From a checkpoint of a small transformer trained on Wikipedia: a variant of Muon for these matrices.
Each number is 500 + 50 x the weight over its row's rms, rounded and kept within 0 to 999. Layers, rows and columns count from 0. Numbers have three digits each. The size before them is the row's rms in percent of the matrix's.

# down: layer 2 MLP down (transposed), 768x256, rms 0.0683, rows 148-200, columns 128-255
# up: layer 2 MLP up, 768x256, rms 0.124, rows 149-200, columns 128-255
down148 101:485434558489465454555525575433510583414572485545385619526544463476587606520475523466573435448544579412507507410503489473582608519528529561523567575563539636512463456529550426537407418396505506538466560516476500574450525467438473486437422565477489429485438526494534469480491488548460531501463554466523511487549560516471628554596477541550513512479506567503539512531473530454536465498466
up149 099:458444418595534484466416447425517458527534535470539447466496475491488497497434534499534580514428499464579496524455438477596495559503501525539491419505499513447486511633457524551530456477483546396437513542513469523452543591563518501478496454493409459517493478481466481479487520521607465613472484540560555541482468545492412525558476478508514409504386521521492543492497425558518512577478
down149 098:469495493479471493503510527469506546531609511437571554477594602512507530544517551532472425533528487449433536512469486583543520543499457471478417486450487490394473533535542575532461518421524461534451579470468548456520497496481399460518436440460571541501445532439488512543537413443515555486458464448442547503492553439471523611400502445549536610507641509566443492606633471521580601494547
up150 108:488537523529522421507495526575439505490525504516458498394497482599522402525411581542481488554514488548523500457468591503387457558505419431569519483607498585506540443662534492454528523523431444463489469475563544536522476471411504596442438575439455481489404446557549523490410537505549516479443468457526586523426528557570478540441471421462487533465596431518583496486527437576379508559439
down150 110:456472492481578505482503580471482607493492461520493514418574467453607548578465527483396542510475494507539498498483589583441509520537533499459534522494457484468538479520443488549579467562447399441484412573480532479463426481493562501419492510456473497440529502588409510552488447480428507413470529518497562518445461510477529494528561500591530485498479426438567492469431556539548557504462
up151 099:457442544489498481488572396507523476459620458456468509496551432493501497482455562598393557483604490497481468541536493534403440414541495503517507502479542480474519451473488490483492590546521484485488427486526505569494543532513509449496530470388475468501483499427582475581508542488508476452462583568468481458513511608568462502509556513502563500492483551453439563570425511525551503471603
down151 098:438427486476500415600504507504450521551517554509478449436464461581534613561500473473526538459628562495498494455503524510482436518533414494445560465545561516447488564531488447409439553448457555492547510424539494520487473649553581552476510500510510531469632534500457482467472456328519478547451493522488565457445566529433455538521475543415605463510535531502462474542551523476425469514474
up152 106:487509532532537484452513475435459497502498439464473458551502476519460479532448492496534479581546468418468488513416505450521476551450519445428554479412421455474474460487434485541441441486487480577460550503623528437428501511505374466535450499452518554426481545534524427438549520485504474472552533568499533543423497454543450527452544594516512511453435505431556497475481482514551566469446
down152 108:530539605495488555567465481540485487567571537439617530456512536518451474472501426463469494450520513549578471514509506486528490413507531583485465548598505498493459536582481543512468518434535553505464478369513533502514589507505541529484413535551432522504516523605522500521488472474410456458464582518489497492503640453503533541490531451556509524600455448478540396506482388516453486454501
up153 101:547521579435488470510445491520443432519541581449474381497417441501518399515521458538424506554526493443497492492566508489563523440499507564575510543442465409355436556473488437444472478393428402495534574554534487486479511484589440616569593468508466510502524523484570592471559531499483515575452586526453514505476516553559491592457473509483464428475519427529496490620463427504466530518494
down153 105:533481555540405560550506517491492487487387437524555620561577467514422533520437456514477496470507557539459564409495484494543514501560476499547444513483545468537612493525561478457539491469550529454519529501324405506497602491467578409530469429461485497479467557528446520423477436549494565480514559509483594490527532445563522483474511476634489549533433510454442449423438460455506464568445
up154 106:537532497533521562478534510442459513520576506531553596483478443442480478504546401533412464545534490577519542485517460573450467537493489458557433497532595510563450597376548531460463605493588480468482544573561507467538587502519497500475507543595408443598452498503530474505520515454531407454476460533500482495569514617517516536588496453497432501532495540442444494522473536515436513509485
down154 092:453461503565482479456530580477506465512502424483475460555565486528445481521435567495433525474502508426492466432450450450447516462472528557445568462446424473488531416502577485458546402417391472505445407562456461542410549592385481459456496492498508515427502500443520497467524566484511579515530491440548570507400445418512414472436527563526484466470534488560519456473469483418471431505474
up155 099:424503516499542420434560568485468556488649420534548446558470516529510513476566546511530517466574525435500489552446447594442604431531491509482476469500495448458414479409457556514610468511642564510474436551390487502498440452491534500583414493530500564517465464487518482446573481608597421504492499527446496493584487552565516457504603536494416567514461499537543428491590529558556483483496
down155 094:444504560547528476486483490452463457519561457537443474508409454478486553503390560541557531412478505470529469504412514605586551547481532473504539466466505467504496490407537385523478505517546455494488485569541508468531588499495567502462490458522498484541497533507421458430475407534535554553489457419535561480400558581555526456487531488452436482410479528450563476558569568519558531572507
up156 105:525398467499645531467445479519475520522541541437533632491545439470560559627539484464482519514491484464519468501541500596544500481486464470551494512433506522432556475501421450397427575508440435542463465453477473503466538487528454453546456453455496505445544494555585587510604501502535422520483534476483605497384556554478621492568457515488479580452599551531586529508575532647490439467522
down156 097:561546464475444442498553565464474418440412519507478459486474510509498442500577429562473529486525487589534494572483522582536563548525511493420466521494553500667443505447445544418498580453485441508438508530505504536572520576449416597515448474469482474440555447552516554519532535498493474469480654453484512490458597516463523475531486551421489488473565492482502424465491466510556473605496
up157 104:476458542499603486484503500510409549498509513468489481499452492575451441464561584461412558555641450638425475556502533453486547470465527464501508410457454487551498545549524476430507543516491442509512505511460518461451545543484394494603418530502454537484554494498599479552426516451424492584525500405468538556517397529480437474473573545440450503559510498524407536491421502508519615563486
down157 106:500539534526567461532532482557453428500536483412543515486393444521586474509493572516478537451454369408472473531460443577562490481562516545540528439580506501392491518466372604491426473496454464516449442468560527436538491510502527590513457509467541537468505499438364500503467487496505526505507460425458346508459436411448425534462513529596461513630462440516527517579455482571468518574519
up158 099:447556686492611512482487389454503511452596508471504458411471561485560496541451570559435460480562556508486483508516540557435454390478607452503524451489545533580415563478576472519564525558487466464569561493527540417479547541469492426442484479603588435489452517550508543421558501465518508488561515551560553570513461409511496500464504382494528455522558500584521603420497416447449493507591
down158 099:542490525469516444500460435440558494570493477510527498491456436469557511526508455482522519533465473426512421492510449508531452498443551461500440507549471548494503474519352479451611586506514550498442437480461439509572576502438515518451445580437520542517439449550431481471475488554525384547498541464539527544462501468543462532530562480487614512586508509547482543390494367565417538465563
up159 093:478535476498436489423436425496419558365524518465471521522475568576488513474395519518546499545540610503487459598529526453475490534521453473481569453468477469460512542501507577499525487469419438441457452380430456513474605518485431492486442548477552558449520483458503502483554474551503547482461498489550523499478513409453474455527454508587505514427470574480514498372522429549472514561468
down159 093:464594491460488494475606567499543583554448564460501418600619410652558511527494459508496554467534439546661558554544557540436530457455459456499491561496533503518510575513466534508470553468566492526429489480410424557504509437536462524431456570505468486568510567498466516492491480503464568547426518542525445528529422565499459525493427454535482543515464396493432471446490451543453509491458
up160 100:572530573493527440481448464497448537443525518462453452587571436454397529565463508533518522384484531379418459482494488500631472572488527501512497532409479404517502502505394544546469455524552517527431520550485505494527496503552505606529537512516489588497563438460518417465470445482578460540501464538553429473496570572447513463454521641428464535479506447442518465507463518507492549593375
down160 103:470584545430550415540539511583482632472497471529517449531593518545435443458495572481409515473493498558394447513507430494523475381481520535516452448427486452500457467477446487474520529412542530520496548548423439447629486547543489504480507537506491409408496504546509542408538492512525487455484517499499492506533427489511422374494561533501477508506596427436519473519474486530516478505473
up161 102:540512577574519593503437469371455446443473475534493438524554479426465606476478477548477554632484452514528425516496392431436467504431459484519500396489505437465576501530621468571464526416476547541561527531444479572574526497567524535479547517557459528436584501476487551422540513492483521549390581569458476555531574470480415419442511455460468464531423497488437445508487532469473450433518
down161 110:413481457520517513487488575466478535406521549552524430543540556455544479550489476538508512483439491464508546453481483529408563522472381416428610558515544478524530522582496505459484507490530527493480419420543514418494490524481504451485525471497512503424482472465519396440492524488401523465418589527530431524502439470482552521427534438445554447521420475488577521446597470494498476491488
up162 100:480480452506540492448459533429534581539501474549521437471553449518611501538537585417423542619474543619494614481568547451430556495575556499475554608540409444529450464546487459361464500511456529455529481454528563468393525624582459608517464552450475447510515445485478456518454561498511584551592515384427520486534503472523499439529503554509531504519482499493548439358501475485491553488525
down162 098:512544502468450479430492514508530553400461539532565551500534514524438523507477526495569518588513553546469533464503440462456530458544530494516556479511476457597578447549479487451504584484449543498448505483478489487444430492484443525462544444506483459527381475487433421469480566510485550426498580471459543577586507577535487446496547572462452471490522508499609468461489492564465531447437
up163 105:430582477565484547488430514516557522532530557480538493547465488546451589518481530488458498519465488475548419517481521427519447496498551514454484472494587486570495503475457442513488390483494554437474479331516551532547416384500545446483438635479476527366374484492485541413449531570512421462497483493456505545515506515371543624562553476456477546543455495507437532455493471518519526485420
down163 119:523493546479517443519400546469534568444514536419493549486475537495482471574458479492398411434541512486421567565432430514503530457461525416504546474481528464504483465498477512513494590539432480538514613539526515518478450459606487470408508518491477537459546618429474603493430461538523558485465513498564438432465499496519482540544469501507512537519456551551496560518420507495520471527531
up164 096:465469622468463528401465552575463532484507534473491472526528484399540474565495526461513528495495431525470425475511591551401478599550514468490431520499551468527487480497569591514495558492490480445581547481541484535462426442530440473476519478476571528451488478511511542515497467549546504527571544470593457497438554530520452393410437534470479433481561524546546486510628466455484440516613
down164 114:484458599584473517537500472463482502534416528449497483526541559492485540512520610411478509527514537531493573523577499497375422507481481379450487471405489402476495504453541482516404517462412463511484503513532487465465514511585453515536462499587514523511463510554401525470500541535513520406478506412455433465565429550433606476523470474509497459536491494642487491516458518599440483449514
up165 109:493476490605520554529555460444463482497478559472551521489457489564515443565354488540517480477511473493550433564631423462491471549444523482482572500590481537490453474480495471480450465598503435477524578460608481542549499470539504511472512486393573497495396552497455526534478528519567493501419514419423570454484431379611488595412514624483528506381518525494526493428486433505499516425507
down165 105:451498478483500429598456486483503538551519524439524503532520469469475466424529423595497447604416582498619412456531546488496586512500576585540496487514566399528500503511428468568464514538456458503574540448533420454565471350541410503528474458519577447489489465516485483518483488407497491516542535454458505479500433514488584494458450449499537404461482536521421418528458489445451546402454
up166 099:518505549505423569553461387489402488425519482502479562524333459546458521663579513488470409509508449480451536525504604516466454506574504524482600624510421561560466517459536524459510528466512468602415427458550608579519476562449405436460508518458515540565458578518485538563510548483494615518497595512497486517589438443571482437530394592502485484519503503520533494543540460504483464457480
down166 098:437531434461520510444507512415489516550440450444502566514563527451433518482512517531520475466513530486596588498438565521504468466550465438417425445527503546520507495477511499470567470481360417432524542474497433549515481499387636499427537552586429514527479486499537621514445545448415491510444535421437498535529446494475539497454493446466439456429471491497440542517530452472581418503507
up167 099:528498478509460524466544501581448455453461548519534520571504446556496419535539439536564507437526532509482443461545479442468515526434516459461500535515482508507529587609515395415500571506455427634540457498501552521555625450512554455479518550563400527478419507547527426496413488489472581503533446448435568594430493497441514497567493471515454536511503561459492481487530526480468503532529
down167 090:443476495532485559516546536491541478599529465492516516473571558401442490453509448563465586506438429492440583427487514606483500458583489499451552548553473462542523458549474492599448557506497415542571582502442486481555420454419602480487539524538562435522458565490486489517568470462534467502531506424524499421537534516490540516492490588461584535421500463466443455533517489491427557542535
up168 102:467546457544517493585458521446409528484436537503490512468451525503344537448517511450489513455499472524567455538525567469436498401478589487508520553596520544527461526526518530525507483472546417381523591375513543473461473490545460461593553482552528521496526528505543480481408605435515516539521443508509481471461483522422438490485552548557528584495527532427509512564526537439447468548544
down168 117:483524543468424493514530451424514541590581469401420624502591524413460427506449535501490557597424542515471439547381415506559438566468422540460527420459491569542517487507485509472476531548496431515534473508532437464520561533416442479441468482496431554492497505493531515443451510558435553468465522413581355482502477488562554475561480431363478513535526483551631544502453497495433538430490
up169 091:496488623398490538533464397447485559412566366516514514418384491524444496527464464534475501465517532535496555374444487510477477511515501468506413458568525530524500400422465495501549551487446671544535568441535558406555487452455489487575531465496460481428510497473496506489467498461488460556468511557532441499461522537538485517456569498455505501510477475517604449476541396544440443486497
down169 093:462597515577445429509417532565450601521556541563529590508514464417475412542454473488556464467475491461439466492462601540464618594494562518508528556412449398554460422477491452415497641526491469469506509498486506503580457554516500511476503552526614542527463535501498476533586444451429442450497491551460501484491550463489509497519417478397505509532563497509511457505488430518536508541570
up170 082:482547494449449576570407495501402537594510640429478579437501474484505450567561458533477459508468523527469458440469502490496450510545400591468484498478519521481578503480524514428498509490517583493479465481506516546554500521511442535482432441515451460480479528495502445531446529455463488425454435608558556499391525511488588624498495468483473473480490425507503602490484538493537487515410
down170 089:533524564531525628373524553475434425561453486498463547511506539522564483525567534375520529498501463398497531450602537529458507423456503521437508520469533419481460501427551496482542527450572496436446587487507510421511520428564527512586455532470511489442454567638467415465423599443406525538386503503512482445412492534445545561477477443459520540487450424501476469481419483570573429485540
up171 096:409483489502479521458524543494384491559504502461457526498529497528488575431442394550482515564451485443374526499422500493528492549564512447544525423548571578543490476475500461440527519507483499504404437415528480454553625485490531486531523508333644508570487444566447507499555434627485506454488486557484513566442477474549461520415455541550518507488408429494528503437586563459473444530557
down171 105:521538575572512533504509463561450519490488511512449494508572482582606555472517547509527537519554491426454523437481462507447556473472455419584507456507651506550616525494499527506408528458473478536478542549485405422508510405543419460537535537520515499499528491417454481570515427522440597516550475554457525498529476442499547536478504571544586522472455565525413476581543523578577496366540
up172 096:408491534488512376496563478485494486569548504484460472459486445526538488578466556500405425523497496507483506567575517545424539515576502523405559546518518474531520490478504569479508546494480531413435549519538541486517417527488627416533518425468531456524459516527591534443437565512524535485519509578412549502484566505499491439453426515427518584434449485406497535437476462505476403452588
down172 101:481592474546390490531487390495529586463487414484468508442376520485445506388516523399485478438426517477522384442501497477412573594502396484507472488531460465492618432447556492544531493456524503372542509484567593464524502477544495386499422552472502491516454467511531418485506480467483507433456483484486459503553458487520502504444465429414418535528503492501349534539482510558523544518562
up173 112:570508562514423574443542509445492451578556465521481396445599560467536498521394523502436457416439502573437470501583527536502414502547506458470447573460446643472448535540388608433541545451480483460466461433482486536549519498467457513547436565490467517510472578476506568565472487503395574496423418489497588526549421540408466493529506501507534403465495514534514507580536510451499539444444
down173 103:487547440603461506453434490448538492576453540476583504524546480504484543543544487535484452491349494499456463510519439478575481500481499507598556484425533370508566508439505499429458586501427396488493474492508442419470555458474489544504481500442520446477443519495521537488536510550520570608434539374507435477460441481496557529479496443481354545569367537526475561414589453442471492503578
up174 103:457457526410597535508410490432469514584497392486431507538519552443492469412492539410490556500466436543479484494565497561522416524525453480483514458483469421462548471479540522514621497440598513556541396520568508480479557497526447498430481455472581492489556538509571428506534429552602563606533456547481450411467464478519445529584518475557479516494463473455515503492465510476550499361441
down174 120:513496580507580541525467458581607405508397430450554518417505564507534459510426463502563487460474471438434483535505483499451577512478506469566510585448463483498488478553451387446517589533501527476425590600539514570557464487498555641452456552499562490493515473456449499557499533449454578406540515487409398474430416482573477524438514474374471550588457470543645483466461375468494541512434
up175 102:562577483429573469520515465532467427490536464514515549515438485513515386558495469502483500406542470445545434583601434543479506536543512633609590489530618481420432507449391483525470502408525483408510512477494470522504583566504556439474561471547493502420535452464507459454554530447520465470460459482580507517490546463423480464565511553535531602461469506499550446553506524472443604508509
down175 097:534476544533471530525525440429575541447589486482464456428494564524365525483468515367555509490458560469432489475437511498455532527553469458536511500432494534483482530468524630525482541431569475484520496425403483518506545570508494481453516482441567450519517474528429432486483453525427559524485439558506469574495466417471527410533564531567482542483409588440566402424517407437548456502527
up176 108:540448408449471553572459386469482512430525519465543487451569573532529528538544436631524554563435469477443500616553426490503557532535487486604472465486588439499634400516503552549479408549543628481504573469556441516518592470564484423469600545531554475484504478487413408598563530513501447539509508482568513531501485524512410484471477525450540515489487547539467583461448530431553547477447
down176 098:525501473513507530550444524534540441496529455540501472424527454439412434521553481415527438548434437447431534460567539560515503459481529491471416448486544576431471559466440430435451453550500448572437421482475608493515468551491505463435500495457471489516447518536451462538551515548589465457504583476459519432550502652517433553472549482431465542615566493402487576513519538502513529586545
up177 100:419555466547503381459441540447552486502453387492540561555510488534520490551513532552416545525524464536517519552527570569496528460488418494546451402513393505451463512507514474541607549534463532561572531487467591406539514536463494483493401423496497440556447438520572479470498504517523517535521445475474546510515567488470469525435534602465505393494440529552509504497544622556521462480525
down177 106:503544453549482491466461499422472493482468491511567480485523441581523438569478486542457526507524520487386497536428499534514604577500514504552540433524555463475525411461456544553494411576542475432443394565484542494516528515433592387453467443501526484570452425515508534511515444513437438474553512535537567451446544532521441595511545529495482399464418444566527496470404387465466495449493
up178 082:481596483520523391470447476407508557562375617493455461544498516540580419503419557362414506472483453465526512382472588421559506529413489426476526501536478499511548449531545429472505460504519509570438493465575459441447472575508363559567408460576541523531432524538549510505499515544512490517606463504526497574568491563536409482436600418612548486507617485524527512546527509532430469496431
down178 093:504514404485390495525430545508497498545528569521491464526500436564520562512567512520493497493420484471414450521537450497518553430466567527568464407591460458562494433482495578496472572424543549491468556432506414469537582441580450516591522480447456525523498454562524572595475526385476573465491526437462518529490470471493587502458555455600472512599521480507477473508556520553502493490548
up179 103:484493471538498469537450376561491422536462506458530475512522612473474565449508507473522586577562460522423488441444513538421515551481442485443523460421494436493499513496537527481494496539473535507493412568606543472515499524537544555483516505487504485460413485601453556524565519423482463586466541353580543442524611541501478588520575593421484540441513484467530491480436490479487513485467
down179 111:537465606511434495482588545520447523447565535435517440565500561496452542516471526578487552551574482533528559548479579532555541539575596525475495513587427559480492467500586605569541410539557500508463464544553485488451438598512498506433543538526581445485467439568481463538449551507516460443522431419498488416476427490522471495565472585510530468512507465538568494457550482513536464505505
up180 107:508503419540528537460559519490513455509487484491381512548428504473526495562485424361650499545453527477546508540528546457507511599577547527522523500544511515425562535566506462533483390443409523450458538536559583547495499579604499512536546448429601594494547447450407532467463472472481533526355447489466541446510500499492534466533412508567522447475474507447441445492581504521467455553502
down180 102:523523624501553484543468450517581516490396548517483468500487507555491508588555462484489531477519411462495476521402506515512456487532489354453489414438592555436474442547509389495559442508455516498433479513514525613504520449502496560531542450439494485378495514511496424538431367439477495456469381568595488477483463543495438467490559496563548584522503519465492475549468440533429482576481
up181 126:514505514475474506531500541506435437456460480545481455472495548466448507531417485483530450489499511495459491532542491478572530541398577469502514450403536396520562516426463505522579400442466541537491560478412520418528474507444507491447438495484476374552513517457572519553463489390540432493476509483466457605507541456587513553483529539383449577460526560477457456430455489505485525447555
down181 116:482524573507418467449521520508525476466527573501485520475544497553508611446445465520495550478547527517528476496494546615619476549567431533477466413531457567474506511508500517432469585479535449468470486519492513408506453479479419366606508586579630424552517477495506519458530514431489475497477506528458454536546478477437506569452484564467482632523553511514501536459581471448525525531457
up182 110:451489509530530531491603507533417465589482564517543522509536546493549578562537556500539502401546515471562426432519492475496537545481453413475584481515508537508590607502397543495502535558549502488595518505553507483548482597503452489503453524566505578454480570334468484545433564492526425503543508461499496520501436527448471563626469446508452469449462562520514504548499523565449475431459
down182 103:531476427416510510478511573496562445507465527516492476477516478437496466501546463437460506536561533492511496481443543515522494523553551571351591509493497458486456456459418457500532491490430425522512508507510528552542498457480496459477479510418572411472529509516456429492561539478405457394490500457577447488493555513500611502502566492485488497501578467570450473597569481571519433484409
up183 094:507511528500488522505476435473448344576550411447453522601517531486559501515493398507457576592545564560518420422367478481474384419582581534507511470526495534551468457456506533504523534464493472486542524587591405525584435515548473431489507503433523479585485497469528594455484519608459448490537498518532474456497524575491455580516569517513532461472422496531461512493559426536506542494510
down183 092:539536484435515431575431462464518445519573539539493521529523484489596507451483407521494423547594424556451534501559548533443482450529499524547526482512576486536510524476450498508601548472524517507494494441475660511471443500491503489492506494437532471505491488552517554498459507424520461489486559482460559569513492573473500521536523491466581521466658533445488470531504552542510457515460
up184 090:480518622535583463471542453568543412530511411404420528432542500543439588481426642476511449515501528531592440479467504401530478473500540497526452543481511540463485511452430527473531493450387495517496479486459513477604451450499460526462470548482465525460533562351577471491513504481578486486567484428508551519521449521473436457507451475470505530587524456493550517530545548447468542491558
down184 086:494493470497433522407482553534571509480432542568420559494535423545444526510495518541522558547460444476527516515492453518469480483538539517500579606528445459500553446475546525578441529446652541551453455445487491523579588603519452452489524543480528520595509511507500521454617567507465530529506581436572479598553505504519576489538468496470468604424441471496431558546494492489523386551495
up185 097:472439523486506538519579503472493512526538454456540389469519479452439533385540498563534519517474510507520503563455466518434398556510416522490526548479548457633517484512510441507437372572483471511513488458507521532510563457410613392562543533497474374557517546499534517519406576527473578567644440510545438530438522561526581488510462432576491552469477517427557518391488505493567569479585
down185 096:465513508540424485535637398515518520590431436544498474433570485487525442597457501561483420509475532477460534486492534480466568450483562491586450599522503398422528490569566523438498506419554456502528557508527420484493453540574448401446498512463446497460472474510492467531464390461563445474495472523456480411476475467456548592488532508473458498468539567533639441460595404528529507569519
up186 100:527462494550521551407529582412414453499478527572536536466510497541515523456557530492494489538424486491492525541529520489501565535523494546615516501516472563498375547477458547505469511542479454524535408412501559459512501513489438469526565487479564548450515566424534509535419484535501539511497410526511467451523462594502364456561418494490452581536489486454500521528533465543528519549507
down186 095:482557444476465568487498635515497487492458537540509532568500420435550553505513423487487536410427554473539565480519526520435406522515543472539490494411472584424573470537461547534489519540493517486463502464559480470557607561445548599518507500521493402471460537489398580462539499459603467472541506491593568529482474479545515552561459592609461569462480512551525408448429482520375534607501
up187 098:465500568497564496417549471565514461520517300425455527589471558576547434565515455397574412474496510495474506471544452471491519521512501567612503607517351493408515526519512472585467512565595463487529473555469515479496479525543528497503536440463543492519460582542445479570539508520425513425451497448491497444522500472554473604447489543497580456441525545504528507467485480393475469546465
down187 099:534499537547499433512559593512433494506453434508464421476487506486447528430449549495491520486610507558435531498495523519549445446531602550433453581509567424475507554441527503437427412601554589506520618494462507551542486521379513519537443498475507468520546439451557593490509443486417456516500467456458441495560580448391537499527587532460563471477499511462558490569509457469467455465483
up188 096:430539556462489415396449451489466514517443471409403534622558564495446506415488472463417661440488547556501431462458505524531454495491492483476516408487502465552521540487501605379392540461506542556497533367543465459490488490517410420510474506448485398490527437489457472526508521480451510501488464516434471479475518412532415469439423514459552444529443502489506514443489386522457578547551
down188 103:485518571526465459417528499504481562450497507456570445497550458496512517528499491551499631547476538501562482633510528407503538532413546445489410566535500558533553427516498451537443479451458516472496462482483437501440522443513476466517524546561475605560569554499498522548486499522455519514568480533472459546450454525478532593487542455531399428557402478490511510535493484448519476547496
up189 112:533492486502510497538441510505525540510432434533482550577520560529443496533503503566578500523445506513454493517532497459504497487493517439559472469484508510454561500402442463442537468505620588454499608473442553463501520420521518518410555552468490539539472554524470633558545490500537554475531503542540495510521519490548525445485447419506449388438537526497383535470537507538497555501421
down189 124:453468515511507515515451530534428476503439483516520593481515533497432492429444490520485465667533588510472532485535528494581499503456516528549481425577473487533475474517492529504448571501542459580548563459494554432584479520529520418507576518503483479597458578559511553518547497483449525477469488532392450418512407478551483487518497526436584476599401556549384544465475490534501563455454
up190 108:428438466514504531488506575495510445531490513517547567423496449503435449573527446470547504500469541561479543521525383522539507472536495527538471564550507437440478557479535459549611558490459530472599482582558454505562585428519386521451474481540536546505508532531497455530563509582483468562521519504486529478496470511577520498531557457605528531573549397519509485527576495440553554545509
down190 100:534445506525479497511399469482564494394461501499527496541548429522489493492486499381518542410514527437487513424494495472450468534459461544644509531547523469492458472604459464437477489513433504487425587445498535456472483466572538446423574543482514467459480540525525517502429417577505427594452549461459417503494448442527519501420541505606527526504509526484470527523516479483384421548517
up191 103:458500493564527514483412521493458479447553526612481462498467566498505512471497502556487479464480518433550484420522481458448456441468656507465455474460442429475562469457516441376480518514554479493402439554479425495503504590432496376418454401500528555502449497550532433443470501582410452493491496574448548441483583565486439448470472514494512465436464554429415411507452580541471552470570
down191 099:510466425435474538567587521521453459486522485530446481493497406436460489514507545572471577563501482479544601474462505548587497515526526445467498531598492402470434466641465466549455510458472570442447572492462527516463508393461437497424478448510465598436530453494439515548427502515532479567477558505539452496567535480446475488563559471468528462554378508449451534441550484524564454476490
up192 103:450378495442569448400427475588422476511540559601586532468491426500404503503590525528526450476607510524485569522543482517521507550581598435495480466483479513451625567458595434487536571514465614533531549488561591503398539532448530518464344501548539549389484564451487521518471561550540516458564542471549524514537457525518453449479472465515431453443510518544460463497456506448585528479502
down192 105:404516417402456464507547517490466456544392430441532460499594510359552530452511486569543494553499604425594588518555505578474477441506587536460505475489484481559565520514532504546519522453525545478495597556513530438514472471524577433498553463470559504553485590546494540493450525495595394515555548512464545492572486434487533510454537493548461542453453527474433463638477524514541447577469
up193 093:528589495540526544569401519501417595486541494516548481499515477541457573444405563448481519514505511461458439466556461489476382494465425522487523545617586498537444554428514437609566429531516625537419529492557471529516477543529508507530521594493476487566414419532433455588485523476472502467437483479503448562516489511533417540490413501485529495510439443453494532506530430463533507465453
down193 103:479510439589519452502482540529513520457438544491473530513517439524443447579500481525381475544491489517526463483529537420497407499463591484541453584509423504553491413476487447488483449502514439411517587495473634448475477490316393463449554491509482429575462522428453531517434451531542502522453539496411515449479483555511633456483562533529594575488509513617507560518478542455513432492535
up194 112:545465492493587447418532528521429465407469523441507477509495487514567489429526674646475417460490509464476525498522528400449544500466514467507580500523485474476434495545491550485476378520503597578476498532483517520466571560567465542518470446582537477411508411458471553497545561535475478482499527639455443522577550474439549456523517607530491531518464487408426418453455521496517495484452
down194 095:505483460497493476505498474579576428530500583520565454463545525541443549527497567585434575525433442576463411401477425573527489553542488467569504546485434501612475522429407549465535522500498526597434508499600512471558496496537484420532618517484513431482427430511447532468484486610470592409421449479540416490553469346477482515506479496480539481580518521418485538526482506573539534467573
up195 110:541467486567495386505446509473402528497513511475482479520465501475557415540460521415445488493581458591543446534476432488459513519453487532405488481510467486532513483574534502461573390473472454476471550476404468403436451484551407470551561561527608521529511515505502566514539428533658553439484531575538542538470537439566434531570517503460419531528518392564402526535583553412455594468562
down195 130:498560575418485441584492541533545488479477547467433554436443476534472499560421501547503559457567504542486509458478530421525527637531544534518584498483611498467424377451447597409499520494545522519560487448549485478501501537357500484521523438575464503518480512586493553455502522512434555435459497464537542534470440410621454585460549510453498427594510469519539490559488550446532468515564
up196 101:535566509502492461519426483429455459487567469498595553489545592480453435576441456546458544496566430541456495526434455486501483443538535509542578468493543499553427605464557463509598508490497431403558557477489547413531420486528460522479472361517510444513429517542532467465404499556563484540521516464439448418471511495471443545511519464594577441608486488453510521430499463409595415479495
down196 099:549511527523535574526493518501537492513471506439494576445611498569515450559537574484470529530503561471426443509474484440572483446516542467641522544525529578554426566458541507435438475524538412518551495400457535441442581523490440584499493478450479505496494420428540454502533422491541494589524566509522544455490464515511515491508471445530546539503440517456561450478486487505444516391410
up197 106:474545492567485482441487532432516484499580538452479480586576475518504539516528442546471531467447471541528484454455476516595479521523488550517462558451462434521536422425572568427476456493476406500548531522461443495455413495552444428503507513460565415488475588571522428512517507545554463503538468594462562474548494591477472587402571605514557481506575476456555544493422518498447486555560
down197 110:428491592448545477503459564571470470510506437490492517408479553547584510518493478548419515499515558412555569522525470537497540358491452505435439475431510529485514515464448537533455583474572486524451574508457493490556503581513449467480487506469470592598515504501506581528596610507528531445511515509536490474506476518503505503608530523494520514535437441587435518526561413494472335460483
up198 107:480559450489626426526539550487453458520489490470433544516476484501562523509492531541550532507493501451488545482527532457376476475568555518487479478442491460622421477542497493486534489576530464657539608452562522418529506508480520584506534556510531433557569462542452533482517376549553429535494523458591537540459521443478514546416573492462430469582505470470481456488586553382501439507443
down198 102:437505469506430561480497451472546487534614565531515538536465476537487424487450481502529514475525529566519479547491529520584445438603499504442430522654523563502484516519512500565480521472471568480576430495351530498509516531466609483496491494475571544404515504485500504356460474465511563577475414638443487438590501476489446495505535510520441391489556522453430555497497502543515497462506
up199 099:497510438387465530507577486427551521488470450559482526519477503509558475526529492539452508495515480541526475526558546399425470566505496441516584501516533549552514463559559586577516518400525576498499449528442546623412522537477506540599481519517457557530497527526509499466449547551550479536418479592545493559548589441396547502563520541475564523474521518515494523508446470536446588538483
down199 089:471427480529489475544416476436501517563421509508483474537466486543510499550519478501531525550480574593491506468530510457474443539481480438536551456471524512411535544390499504435482536487476463624423417587389475422538531471514521473517461499500491499460487453522507523400539480484497465478450484528534507469472492478488445495463590566456465513516486589492438492625473533658499530493513
up200 097:497618513508518569503529542561492479469546444489509490534461476493475547560452549553438468454460550474488557417503493524523514604485491431509565525466530611553496500498425436519481505514471544561496517573335544433539452411528409501507453440473537460457545466580461562485518432545630473523464495456480461531467518500486440474378578514497390474537437569483498534471495509571487469521516
down200 097:507403477451504506527512425526497485533581445504520436526525499530491400543590552498503491511514585502575479541440492532501442496582542443534464561595546456494549462485565540513440520548459476552493442351627507498477493500388535575546415524577474512656416474463530477516426554460552481407493537541494516443511524525556462499529491434526498489487449499522510587529454524417495471498613